Each number is 500 + 50 x the weight over the matrix's rms, rounded and kept within 0 to 999. Layers, rows and columns count from 0. Numbers have three digits each.

# gate: layer 6 MLP gate, 1024x384, rms 0.123, rows 452-537, columns 336-383
# up: layer 6 MLP up, 1024x384, rms 0.124, rows 452-537, columns 336-383
# down: layer 6 MLP down (transposed), 1024x384, rms 0.177, rows 452-536, columns 336-383
gate452:520522559515520474496449512498507564538539445481539532494559516571554514540522473513532516418563558568502483456537470446545519393547510456484450
up452:479502462588592459523398533494501513507503482483505581503578534589574544522517544497472478486487468574467413537538522462513453383469492439488478
down452:511520408542481546532432492539482553440441430415571522417494504490489487545566446449505577542433520454474497531525596457452567531459492475420422
gate453:497506520424469536559571463576474502604470546476429534546530642487527474417438465450471454440519467404513532496555502455544518490493476446630488
up453:512508579551525555511477472468443485538501508554383452552504462509437541465470498517441526573594630473492460476506496497507440500466411475465504
down453:527505507494435487567448465508497434493554554494359533452560535419542548554452486567468468468502493461449445485478428428371477444396490477564489
gate454:481506536586580470490514527554538547586435516491456509572502439544526426475457527487605463459525458392485539353534502525559496566543508583435569
up454:527415517616475536536549528516498488478531413453561550497499421560551487455520515505537493554447519531474483571462454530436501488548616490520523
down454:459469473503488450539450540467438475551574538477548533546471403486525393547594436465554449541429529454463502506522461493527449453484462572495560
gate455:573464479543409507439527459528517468469457446401450386488444552551549525476521420485497607482467505501511545416514513498545551468522532441553408
up455:585548460469487539523495555416483457517481525473494456509524594422421396463518475463494569447492514546610519513530521469555468424472475453537453
down455:397542434474552456709547643484457479545484399557543469566486485387500565538585460472498465540563522477502590513534575483462491473554561597472511
gate456:419489571518534553412507535476487516497534495511455548479615481513489418522540471469432626488542531507464522500512507529537491584496464445504594
up456:532571554506510480540606495574582508473555561493619510515453462485554413504471537393504454561637560419564467493474477486507459527456415525461530
down456:525515549514503567522584438540532486395493522484625459553506562378495348447404496489464506510591480485461378616530478569523568585452473569483555
gate457:448467523480486544525448610447523511519570467559549419464399491464488471550515501466479550501506543549464438435475632488394439445494451513461495
up457:400463443485500494520555526590564544500506470417450445520476486477496486503414457488495529518524512499477451436447442388514545481445485498441575
down457:486468527456421472485523543522503466539485471422460510542424486491497431427480473541468508461531471525425544388583390513494496559534415469558530
gate458:478495540556447508554581505579569500465526465481512388472513443453573482521494520547487554473460462524523568623502506552513516550531466513540450
up458:515439555547433455546488509471507526464470427541424476520446456483545515512536491421555578528474607467509413556410449468506488579460535601563467
down458:601434520515405395473621503523522502457426528498482512470471528514449542481519573479500513591537415488501601475505485624505524443497457560491516
gate459:532406655479444468591530448527492388563448507461481537365466463535478458468547522541553504478514511473483519512582508537485510528526434439526557
up459:544509580528461395469439536446467469544467532519489469446489423412422569580449439427567589472503393514479537478521474506478423498445601454470453
down459:386529577504524419490488470448479446443513500534527419494359497470448497506503550576512542441485458529598511570527510513509466430504548440517470
gate460:596539430504627565484539481503464475506451494569475480606453527404506510532429623518528475555434431535435572507455564590584613514486559560507412
up460:596501421546567522571503485498486502558467615493507516574516557481464514529521546516457404491427537474459512485561567578589607505549588536574484
down460:495511493410458501531448482519502497497532532529494496464553500525567535505492549500507473478455543555491435501595415569441507602444443545467432
gate461:502484482546432533417579459469503499531453426640543431571608560462490487578458493494446519467537584437393605530477459502457580508517467447536422
up461:504441540469419462492511481470517524673593459476432524437475506495434557454533546498482635541448474586541491524606528465447550479483454506572447
down461:528446526540494479533449507431467474447463541477459516533472488516573505501433480566464508457396463492436448498563471505352448489466496491492566
gate462:539438496539481495568525557511456505462518508499497583490657526419514484561511477480526592458484592413557529480434459523453492450482468496497515
up462:487502535490441421512505568462541491500597490416561512490450554611483483531464518539551467466340544494467491530459510473570463611513523468521545
down462:443432447590504484476569499426519495463500511488527400485525532544546525452508452421505448522506508503559430470440528490387487601426578574482548
gate463:464501460460459461407495504478479464487398401482502492504566582591511518568543360468545508466440465443585425524484476514493579432409436489464520
up463:434531523587351513503576526616486393528471543476539413474471445405480513489507421516467536531395517494512530524474495553478478498465490559530558
down463:573471619398560504436517470572499479540431529493563479517584497448492509519540475394460479433444591496525492610605472406521525461416371450555617
gate464:503571539449397576438512520571419582456522472578533452477406447546554601551533433472509395566500532428479511430484480483604495461435576453595424
up464:438533410524474482489518553487572520606575446448569507498452537625472507497440561466643543469441463537573473605468489461531605451511549507417512
down464:492457456451478485518495506535510482513500537565683574541418518482529483534576456459518490549515556401494438565494574532552527466466568579454501
gate465:452447477574527561502430512442460617527499446409462556576642501474489449456481474510562561426548519453515500473480449511496495503537552488442419
up465:507501553598535472433446574576525443495547490473456476541393633503474597492498604470595478587474542507531513580544430579505477454474498541447402
down465:460533499530531541468417550568468507493503534494536448474578570499567529511493514515462432474371469585459517606491527561417526605550528532525533
gate466:410531570512539407591564491450448491471492499524427464525542415472524480405555513472475573495470494564490423503511528515493496440487359536538530
up466:508526500456498390489443431474517546547507508517430532397400594460398564490493452514525485490465477484433418446382562482533436444464536486566466
down466:484493466480523456517523388551589515535461472527483513573497485531522409616461486579504466534436544561434514457511473464507506452492521530476590
gate467:533557481531560520502572487495542451451460498522504512430472447577472486486554392401412603485514478427522565380488487505552524403521431549502530
up467:488502606487453484559499580524456520465457487491540523534453552562599522614522502516466431448462504471513447527483430491493488489459617429413540
down467:551498481498503445516493539538476461527526474431536497586479505522574442565507463474508501515438484494530394468532595500542404485429518574431543
gate468:527520550512525525561431484580596448541495548522447464497533462625469454541477463562477454567453433465542515550577454573468475530505411508555549
up468:576476462485533485585469504490470448454451403552492475482468437575496513529515473464545516463487537467558492391599447533414509478526446494430602
down468:492537553452432449541496369452558511465433479526392498532549383498523529475543486556503462485469435511537597554466555427527447489415558476510499
gate469:470567462612556507570476440469526541498488487504549573533523431576499504444488529477390473481492489450503553515541452573462536398395522529497498
up469:463593523560566496405513544426428497479474410619583515463487545460490508443575461568530551451497486575470495496510565542540625511442467485537461
down469:453527540569536517473521553428487565434465446464551583489425544396496510433615490520583487462423490557538486532525512503484504505560513420572476
gate470:550510601456437547515498501531519518508527479553498485544519500569445497500480445523576478525510468452571500579457521537474556478547523436540476
up470:522545534592519499434441504560526463538469451599601481436578545458518451500427491452505582481506582483508419478508433541513437537531512495618579
down470:483474591495506439490410543515441488515514504465505433524475536472439495571480473530450559586507499477508524508431445533524464561513467469491494
gate471:468487455575448533441509499459489544586480558462543537456518477449532454530440515463437485474506463594501493475528540465451450415434520525461449
up471:573493515457521529497450510491522469463520481510497509509503497557499463516483413527504552477498515380535423532403550495433474529486434548549478
down471:515513529437481497456482493530594453523434458419562589605386595497558521487473385504544539553411574477472550481492537384531584535501530563494581
gate472:530528478409479508504454414471494450422533500570496441495497431549530510497479471507537516457438490438545481489488520526540595504494548461463478
up472:412430515490527520499439510406594464480491595558486487512497480546427486504517419519450553500506446460534456516451424616501483507549516459460460
down472:466525469431542441487489561552527444562580590522532435552534432518474470432480484473519469570470523503441477494497487610486541558486487516511516
gate473:474484471570477462439482557454481494493543526498508490461513558524516499464446538516441490453576493481550474543501524533444442401461556511498488
up473:528497506488478376573481419511523474457489453408383518508452494511492505483510546454561542465536479558515496543448460597478490514492491592506449
down473:484441571549535518478502407507388395505509364475462430547569468436542486485489537551427517546490539523497594586538581479524493534456434609455471
gate474:493424586455474376567525481523513435489378461509384517529445505423465438592516565420472471511399482614540502571502559574475444505539601487390455
up474:438492494454484528553590560437472511535554526476495475477441544491513526515514511558521450610439462486478485458458515531523586471499521442465433
down474:481451554558526468545493538425518531466458451478447505562432440503493567486453480507487561468469378484482441570417475540571491414520530475496429
gate475:433500599457457488525484523438526509430540472406481537509459497430475475421573448491460508480458516514495491463453496507475453543500531438462531
up475:604483511563564474487519430456499550415478529499481490360505515479517479537492525471468529518548495569459564576530564428586562520504491540498463
down475:571428517604633429498530496517529487462542560454466476469483540505524500528536528543520506486448479515443453539471500502450504444462397547443464
gate476:492561473534452464498453493495544564471482474426402451494459535539479459481552421498472503466549525467465402499521526479455581572384489481430510
up476:530517488514400522536468535487556474437496479485513505527482486519476498533474584562529549447493477518516595497476510417512425552482453622492490
down476:444477462505495539521499552490540529498572446411482500560509513381508497492358495494484504446444585542513482547402574504470571504594497487493466
gate477:421531429492423516471472492446430491466499422478499497513497432462527459501603481533533550440519524447492444491504537503560556465547496536496546
up477:418483463592506489498462448512511577519485428512413486559469479446515488432458394486403453502481428662497465568531420435527430492526490528437522
down477:556558591531483483501504456571474481396503476541508436486533453516484483493623542476529441574458395541480451430476537487583471608410450547485567
gate478:435514451463547507464515515529507509498425494457520541468394522565525499488547574406526474454466512456482558522499459496547445486444525499439501
up478:408618567507565532526400584496545524464552493495530406583479434537477530493402547509549437421418469465516462547529508658555495466400571428453501
down478:538510488455527525510553551544634587445513465463489546462430511474422487451601561538508463503439523428469480439490604494568505488489430491517507
gate479:465466486499547485556636511524521646494565445387482521467516462498476488630464552563523493507436488412477548457538562486413486506415464456501535
up479:494534566371579382484498521538430425487406485531448428471516515458536506580556504542531465541521497653510503486445486538467501520526438514534547
down479:509492519520507466472499565617430477482467460584471411480544522488545391551452388489571472465477520621549447467552511553548607469527524581500545
gate480:524500455569505448500521466505507446486482532495475513504487439508458481580570516567421519489539532536484500477467532501558499546449566532548567
up480:473544558643474456533433459559471505524433501462497433458512558491541500437503600538541429493462450500493549572451445490408447474519428429530487
down480:562576456514504506551471535470511498520503432474410446535493557446546402564519478506471469525528471466524568498382531511452494499461553588464538
gate481:511500509405511490471405477503516578535506557463495522493445481489456530476476579448600528426477502427481466521447520512540499596521560471546480
up481:442531492497505469436473455534444540519569397575630514542517563535563486507391530611423401486428556512498633522613439575491485508531584463550496
down481:498560546549551510609484516543457464548490529591543513510518494444551503531528525441559378493426400407510471549473512554525642459618510418538477
gate482:563523487495442449492579519465464482453489469584495487510459530464378493442479428410455469504463539447494509486545523555576465503542460515510542
up482:560509493505385458476504471419462428540533536598473526526468455524525498486482480512473574520509537462448574475485539480558586468545498522534449
down482:486524537502433554589543426493475513461575544520426414488490513520570482500508541430435442507589492518457465577461505497571521470520501505495567
gate483:539433531499579479485499473480529561432543482515423485610539451486501475463432536458518525511465496530514536473426490566461356428488513441442588
up483:452521521494562441502488452484505536550555451475504511479440539459485485514479480496456475513590561470433492500424517513420450497670571511487531
down483:565476590462570436552437489523502561483503470441416441493496622472453549514502473622490577583577588424422470480421440529529492537413452480454550
gate484:485561547515456466487449485552494497539477550394468531451601414533520442459515431510537449504507549425426477489507536541527496380459539486474521
up484:508447531436442479543504458533503431521539463480513494455512549503521503515594532481460419442517514551542516579559438537432455565473533441513444
down484:473456572496517542411442485520662595466509551371430530500528441545503503469512485503546438435469480572498526521450557470496580470490521602482394
gate485:459577528507464505505444489461364547557547504603468509607536527405516456481450414563617383452475464529475432541482473503538459561462481489528512
up485:442516489492418537566556552542498462448518421468472558399458544640473533649539585540568553490452551577542447450444567478527526499427484486499607
down485:538507480451456542547470518405477424531417530511547489436512546493547490489436518485464583430480578527497518458508473520513524484541492457487490
gate486:506622528441502456443507473528555451496500486470525533512467512502439550536480470581436495469532422515590483512474406504551467374425529578525492
up486:472570570518535452422539458544542526432632480563517530430486538589580606450394551487536459396515452475470448509454462572496472445501508506571461
down486:523475505509464517430514531461480553462586466532530519422474486453451540412521483495571614471495441607626494507542457467481512463520513552562594
gate487:559549524555440426595512611455477462426473407540531530449444460560535411522460431524561505545554443491460528581555411491453548453507470587575471
up487:541588494572451518433481562508466532540507459536504509500505599543555512398416489502507495520456462533480575486468522522540671541482382614509528
down487:541470497534573394597560574482398484597573611515471624519453493471478533421522554488497494581480550514518468531527501447505470447558511607458465
gate488:446446465499559504539440475494475495571509515496491455378547532423482509526501528507494446480520607451570477450500466525416465530498533489432537
up488:554444521561448537456553541533496384444534562478464476490580480447557541562596482466462443529499527539525521423468481474480419556507531480568614
down488:482520504546504504442507490439430474561531531490537564557551495461542603451484418547456496423455449467529506449511488525531550479500505470478451
gate489:518513536509516513487517549477506547526541570499543592529554494532438512626538488570460473446576506568512472496420517569482525518496496475500509
up489:481495436500501405522510545462443449513481503570489453494574504474558518431487449532548496512540605496601545520522458484530492558536439432345507
down489:499479500445461503508489503471605426621469457464537427490587574433539529540489390420512546490507548471509418495613539502494513497485494498447474
gate490:528532509476458458528490447515456571468424539481455485536473425592474466495544421541462462441525439505509515514527583520492489626482460525484458
up490:497530476531504513549549495486567565482566451513497535482491521611561505409443550481527542554532512521545547496397479512473558506543422553435440
down490:443469491419504475572555533557526505545548480516559536610431533456595526459523617519529497495397514443580418559586426497481467451529494468474486
gate491:446462620411444471412546536488558491468403378452474507539415447506561427498509535481666481483542400471419549458507507483486613483504396463451478
up491:457475436561429445529513513547498497435428457506480426501506466502595495458455503474465467553501531449443381482518590503534455462530504370384402
down491:473563454469472492562500454526525548519545461490513496486544564510541530563545538512537394480553479477439511453435521470411566548543542531492549
gate492:493489434541522457522528449542582539580485451479490524516490555436509498435495608522481444549462593478560559472605507561525561576458449522613477
up492:447453504487492533506496461461580464561479457525514524482491442413522466517450572575405444474600672449555548548461499502446495521489531395596496
down492:487445494455485435512547556543482290472475509504523510559443543510598451535434502475413480587495503488551529615501522459516536580507549444433414
gate493:556394469485479536439457601449457442438591478484552561530524424529426482456368463504532539574455490459513443441458500549430509488396429437497495
up493:451557513532565575451441507540467536488606510539472509488491449390471430521510466415406541496543538536465518514507581589617511563497609551503566
down493:535605556507520570457513569495504565384484434460513467553511445412473570505510585527526504545514508514517554524538538584502580628435457389432465
gate494:533421520526491530508519482493458565597519498520502542546536474563420519471501551489475474534480508564491443481583553500466471442567554382468384
up494:436492510549465543574527503443549509597567486480499417519468449469498444516496563565492498477491516526545457442440547536497538348582490602420508
down494:578533476541515618523573476570547486524497489529526553471448473510552610441529545450474506404451578479432488519566481454504495474452489446456468
gate495:455433542540519469491461564514510584492498499548508476541535539523427492496481522469501476552554518433540464537493440503332388508507476431457509
up495:393516485508646505537566600511577486536467421517541395440480581532433513582522417465517431533513487554522564558486543510442510517469492546433546
down495:491395511442468474463546336567509509532466392476502452432498420514455563504606436452499591466562541524605508518494452472542490507506454508576546
gate496:486515447375543507491444497504488480513492496478481472554518538472563390404483610422436521474431466462543589466543477501443476466620483458476506
up496:486545554488450453437564521544482487415491533501540473497489522432504420469488503429534600453547533540499529552555512462509470625492513430503388
down496:503495461528455549461592587417478453491415388567474410466516485518462481511510451504599465474549511432463513520508548557474515477509470446458419
gate497:410471542471478461525458538463506517515502671498391435418511533453577536483522524491485486542426571482510459451513480448589494462579467393445501
up497:567448580386447515507527475535594470531388442523469424476510399469522541450413464539445434516523443552524563489593444507616529537457501438449574
down497:406462506485563524501507446547488455505501482531461525481560524435493493474494554533539492547502597487519510428540487530542535382532523519564484
gate498:461490489541478479465543484523466542482531494510569604402578555531560558513493552525507376542506548542581430427476515558498497379448421498503434
up498:562521526407518439560472550471480531540453515500458534548465517446492557441452590399470529635298471505567431513413535548498550513467506495493576
down498:548463366509375416494548545514488572500466437575420564469587571522486531499488500484493519564509451528570479550489564482507449475428512510442561
gate499:534455512541501558442515442452505508490453510473491575564520507552545503461427525524428536467408475500511492497488467501590613468396459580516512
up499:437434504504459535515530511474410419428515475472394505535439608455536528462512436492576438533459477430456467420466476538495507435506423535468527
down499:537522507408499499546503552521406528465477534566524475441452560566512407538588505449467495555526487571514532507603473513615523517581469507527470
gate500:483492556416484492496514484414539583628445482573608477537575517523610601465477525465473460488507473600390490477521483518524554469551465479531477
up500:525485357470463513486500502636553462320549539412443522413421448506436353443495494487546503352509546301669551554496505436503527554491542598495628
down500:520488440522446528489500533580488435451513520509499527481540445528486443421501499477546496447472523414606559451531536434538497477541539521594488
gate501:483570583498515467457541483557566488513539524452470572431538505562526596399491462514542487401517508489480509460437480431566550468538458512493553
up501:395470513526477500506507443507553588441458502522513496479525511501543632501418568584468470491488503467526561556484541503481493522631490546459583
down501:437447463447555547444525434416514479508528551543573457469541444458471471544489617439463515475561483526547580448494565523487539545540506526444508
gate502:525534536537516495433479441534538529451499407547617456499592495450458456502516510413469564598496514495464480496517478473551518535507478499475418
up502:525534467521547482568515439576415488525502482485560482587463443501485542475519461555513478420503560432524519546481540509521548480459497524530513
down502:525574511543560511497491425514499431579472480526522551523595478429497487540536597572526604430551536407496516502520458590530533489500478409529470
gate503:439603478458492424519485389446519540558479440566534577492483513468553478418423489527481464519427527473441498448427503470550534470566464500517462
up503:479512396479495466495529448495607489485469499464436499454530565515502480465522654544380432447584591448507460469396458530519543461480554433557436
down503:509529464485601492531449510503545556532412484500448543500488516462491534489564425579400487493526524555504451589477443574536491436507527479535523
gate504:555528557593579558554515521494595547528455501472409621424451458493498490415409447543507567598547554568475482478558542442422492509475531497429463
up504:497503491474561552586505452567466455509508589513430522444484482540529522535566431455509504591496448523443501515508458505448566486593424546470463
down504:478508500489551501436575444505537534451486557569510518419536485470529551518532549455452543426444516582574469460558491519498510483488508544606452
gate505:553498457445463581525468582491551524538394433440533560585383435399562495494408630520526533420476492471419402473538529480514528510588483614512539
up505:537534444525427439481531533562527533558533480491459531461570379506520449479457480551548509486500484574548489593480550534524511421465495527433492
down505:483536439476510487522548603475415531495574561474459557533436619557519573518461492507506599483426564429630457494494486563481457450574498495567513
gate506:494476545412433429529429472550503435482527423399496446512621524557523352469621592506553479473494532518388501487545560493550509489466483469539469
up506:452548526537497492471446532495537500494459454490459498517487529430557433622513579519453488464554597480544474409383532416509546487508519450487443
down506:561480515431430574445517533542539492519494484428517521473428575505537513498512408551535541484437473522450552524526586525357655490443547539532465
gate507:478503541515481493528536390514521524427518576475554458484434513459437561509559432395565449526468434433542503451529492432510551411539441488547486
up507:446463503530529438426469503473540521499446536527616519523485490476404600451532447506570569536513553564498526348447423483469428510486507575440468
down507:402559476500423657508522416462517534508549536456532464420464518458456492562443497481509463504437453460483460454562457384467562480393451550550508
gate508:492522438420476497418454546479505493582549549427511474527516514496555328444577528521583509555519478537507483446443571476527440551540543451497477
up508:551526479493539461514509535481585410489545508510467451561436493546497436469503508421483506546500501483507523528555425360523491475530509466446444
down508:520380432527494487527393525417504527496486503519637473517402544440461453512589569564483496498547379512442456479410450406405405493492473516488519
gate509:491483433532482441630429531400555461539494513412449486528448506519454459421503492381464515427438557503485416462561441437341544561558497510510461
up509:517456540521519517516546582583560463572446560431464503482496545566502453504562482475440506581519512518474519442472537545494501541483427514450485
down509:507481445418468530544472531477574535476480502491558383412500542548577510480539464526483535496508447439496481510496431442460440455540468537504454
gate510:497629544468458509474555435511502562517502544470440399529457509448471529475506537459474476469475533503456568458474631429480457556565568568544480
up510:523465543481525500557522449514499573512384486395522579470506544533401508583465553453500484447490486498467534447590506536502410472488444524381518
down510:403458542486508476445529491524511492581527484460531511485573505489484447504550450496530448563418488537588521477616464539462511507495478585450554
gate511:495475462558419471483541501463489448481417429507544581588450541487506447442452559554397550501511468493469526426454533511407517481455546460525511
up511:504506460561479517517476546493452495586485478455459533545487496510510476502450492524531585438552332561450385492548549470469527499516515509495553
down511:502492450504444475517545520522584440540549509443487453527423504548586524468475453484502532583433440452475485493434527471439568490482499530473469
gate512:486545559479436507562409436496445473440495551574475476506455539420460480445550478469467550564451441413551457491532403527488481527610467511521506
up512:506506497469501581575478446570344541517463582536476531429530570520454572441487485593489540526515523435497485543434470442475456483538391536487495
down512:481601523476490518503453465460513519477447503586546514487491528500435412476497436541493449481486522435535449554496546471466537645500423589498469
gate513:510570425418659414570514490549459476526596566587454536551524506484471538550480519435602487534416476460433488526497592480573519606547510499521485
up513:559445607437476529577493508555431525499522586499415474515386504484558445493463516457453525548494476505533538616528511407399476492472535603515520
down513:520497469438525482593461475433524415465480509409482533542481457562564433570446539526573529512500489484583522545446557399407470497521461539456482
gate514:517598463554542512369553529513490517566552572559488529383516549469499487449502475487473491369452427464512410437497503493520512361513422597488540
up514:496533538496572569538557529563455511532542486462534474437470534490518438533502482491534490416612587523544559528464499508516461558484532430467504
down514:501530487504488442494542503481460590564406489444596477534440506523521526522561558532489406578494542502502540509489568593559468430524374546492463
gate515:566526454497491496441469558487499562509437433485531540410470538433513516485464540509401506390360409447515522438568534584520508445576520612557520
up515:552607472605480480435454387385515594470484518428493578446528540486534481462566464488433550457516413422577523442454475585537573502495502524467505
down515:535493484472504495398457438446557542564545519465474479481462532505456417465440574500549514515553525446538558510442543544459491466441626553363454
gate516:509551539495500526529469509454380449444478512498497476470489523464546462491487496528528394469594532389538493505534577433511474596511490502431539
up516:519453499414607515496485525518520379500473422560448545480376406491478593481520466515443564463548568435437552416572477480521544485489491562513518
down516:514579444539541489475456442538484463617446516582513484441523444533571540568478553510447520565499468505528471568549534522448453491571466473425514
gate517:461532464473406465536529472481527549505572484479518524549589501592502497421505511455539457512366457422496493550536450556536551508408442423424422
up517:594481448434506566506450573472555458493431520455374561497481539484622515424484454500473541472560515519498467580496465461492512594491516527539496
down517:520530460491551549512503548435410481489474486518444587466482506510555523543480487483464605506535481557476506573533528486461536539472473530490535
gate518:484448500521464449502530516509483547509462507484519510450501565487456528484461492592433504416483513443526536505516517535415367418477491511496462
up518:500420518432556458481497529570526470548481421524494432578426453494524576550531575485406475507483493496404422501483516530430526482493452497543571
down518:462513493485506463553546493618484531404465543484429454481581522445536550567478434488510539502472564513421512518571523493474556444528535509437492
gate519:429574524531519408461480496524552459531417473518549429556431451516574444437442509504550583476455524523513509486535524448507559540530459492417526
up519:548519483489423447596501457482481508466509412505372476461539590539491564501539486404445449500422471425525643501572484456505453472451585547570520
down519:374501440596489578516515505479502505535559523478501559473497524617495463463506495381507580536495504470447586524479494581506519503490510496463427
gate520:539497425518478413437442548511460487619484583465535423545532513548506428486487471495437587438517572339519534535547552420370509510498400510498515
up520:531486448597460474509509598519517559486486468469459505489492483506539480552502532502465518567505585553524467426450559480546471415385482546538525
down520:465504515627474551504493490482439538553530471540495570544535496459536619540592506533480511534518491542489479455430476557479450511510548552634507
gate521:592539476521482506466533461576463563437498466486502533492430486524553584539593500464412543332488412409524511478562524454545485535586415483516463
up521:482465572483419567538514499500524587405495493504438561529579453472511480446502565554590503552452474595513548486539559529548527500493540512456462
down521:497510609456466446530489455452384610545495539573496441497544495486528534465482624525421538521495580508442477568428605589608483497425448416528512
gate522:463413513573515512387490564430615519427540466522443462463540514454500505512542471482538535546562470454509513451457511533481465460453494496437485
up522:405563423456531469496538496518556540516531565535541499481523517440573595523478457419487445501539462440499497554505499423492536464503530578460456
down522:480517526477463507474486502579489528503511491543386547505416514553460421472529579536415586517460465523510411604543517535496420455523446516584464
gate523:408517468498510530601493459466513552465436532494491382588499584430488463351568556430503509499534437527491545465425570503548514503489504446544470
up523:598529389432583435494511467460503424525512529428538517544518575454456546494395514550476493456550463503435551474550409476438432453532560501473465
down523:555494531542455491508521510515527514459537565462479500510426519485535460538487487509602547453448486466459447500536526534437508559499437478522570
gate524:556535489525521486531473520514420501482451478436489462613512480500389459502637448549545470494443504443487431508527450472547542524513437406457440
up524:534503562461527490471546460395511493498447465560566480485529462585462457543437529513517511564559568341492476507437579453532488435510510493518515
down524:507529504433487478534475593451456422576447451602563470486525551507537552585496536495525532467485502533486528444498505578486454535531402469544568
gate525:546613505564524514560476497519512433504504424438440551471550463484512519480485482449489415537542548453472627491628469554466488429494511453513493
up525:455440497502495449459484492491481545548520535514427503465485533529477476523432502499494621534532504553543472444512529508570477543380486495457569
down525:601504502468479556500485463579502412477446433552564394483395511479483439427449532529470439513463483513498541515531481518482488619481543518486407
gate526:406551460527541511502518558605424507491515527458497478536587528460567518494428539526513504514448494472533493505550439499521587552513525465520500
up526:437551487479483502511658471523479417476530477481438501519562499526543459553542427492531564521437440532474503536618463493550407559472422480548490
down526:512522583417457434467552428556448570515478467490601497488506523482511536411453420501429479428514510489461640516609486452555432420476526491557594
gate527:490507456417508447537559508583501558479486496507454543569502475548474536456489467531510408471461509496544526381525487542410568558520478485565530
up527:472572487490616505468573420490468498528575464500515518541567487479548505509448458549431500455442453583430490473520461539512476611508401437487466
down527:524485585522551493511495466408556520571478451476521572493530498497586477568481498492450510507497465500381512437441580464528499417398504497374504
gate528:406477441505529517509493507502397423592529534514566508542483523461539461407526433545460476502428544389509519494458462457518551420484446501447537
up528:484503479426565456520517547454513466590505457497445460501464513540493520620564631588455483520474419511471482548466504568547494577515527494490513
down528:461508539475556479479474491505547430468416526532611505433459512549444441474502601463553509465585517456495484448487552480409506507501551536583577
gate529:577536444449436444496489447561542487531551490515382477513445453429589527455369509483484591539490563402548506539423528513621533433419485517583438
up529:464556600543475606575502523523551574482396460541608535502430455448578525533521567557462503535489578557425490481552414465380475519584489510436486
down529:553536510459595541558424523445530474497504510527416516513477456540434519421527461558499518474459472569389497488522527446471515510475461445440467
gate530:528544519524485426460517510475512480447555415563483405591500544504586527492481369503490511484440451457580425552482448469546524461400600458497406
up530:483467555529571597521468491515480436572467468523474547448499511563541534510430399533542462423583373506525593477454492398548466540439426561545524
down530:565473495449548419460426488435505454461465493510420406577489460536515585588574539439590577519534380566435492522460439430436433495550519535565509
gate531:455519516515470654490459515401447443417441478536526524499481512556488512514514591489541458444522498471391528439592423530514487431592544432387569
up531:489552513422518536484519603535544448451528515442528423442428529490526483479469573541545513565477464481536395440494539456519499457427459565451554
down531:574555480559544509438485539461458486559527426536498474539456528499552490540375448548503563462520553505437484480507500428547509515476490494400497
gate532:631546517518452493636384510487559515447520489546479532492588563482488493569463485493503578515511499486472532483488490576452489549509489492555426
up532:557440539450518460465458460426543468619446481564479476506432518512485415450518514480437535507533509529453441522496482457477520598464475464527570
down532:571601560563511516482489513572481536517533509590439473447440489514519527516557460441457394479483543574490546555489486488474529440501537459544421
gate533:598616494510449452494469469572463507434450518443521468508549417532419476613504474513495516384503545479456520521551547481394540473525538594430584
up533:586501488563419421506470470498362513577473478447467544448603578587582484553470493422576550514436527533533502518401521447594543392515569452500491
down533:450519570465495422529505572585433510434418557536478476513472516428554493505551450451565480600533509500490549584517615454570551556520602504464498
gate534:570572594492489426483495529469573505505481464475460389475529524504422550579516459516520507506472601498464595488559493486526451498480471441406400
up534:492550538523578474447539526531522549480519529455484568361516469483558500543466470545545397511455485427433482471442592498512471473483610553416424
down534:528494483543522374550460526499508483437565496529520503447476508444475524495547395466439374488505385500423488475453528550504521540551543492456459
gate535:410411474547470517519489516510520547473449561570505616564423421504507475577481443508522548493540503475542511445478554513529503496529522587450471
up535:569448449489601410504579490518464550477525546458484569532451508491519571510497574437488539557464591438547516469530477525511589520592505489474541
down535:539486473586556567446449498473441456456487572575516486491488517542551540602530505540469482472413427473488541504507488517482459563547491570522525
gate536:546518538479459479509585433536528457472500537506520487482450511483508509458408542474473496495405513567483488522456497542505538530597458483586477
up536:496504512463537546429489481464513610532511449681599501570535439476590455477477494462526548506483561561443525401538544477568464456610451538417448
down536:480457524542619476546411551554487450608524523469477509524563513495436592524500598448513543472537450510464497485492591484498480510456485482443483
gate537:449461435487511564565462496510449547465534492504572456478540584503578418567521475489414472534459554549459511591461406378548529491441428480506437
up537:455415501477459480549568593530501579564512530528478522494474587549477505469523467483600595431556524512551461477556460467433439547431495472548529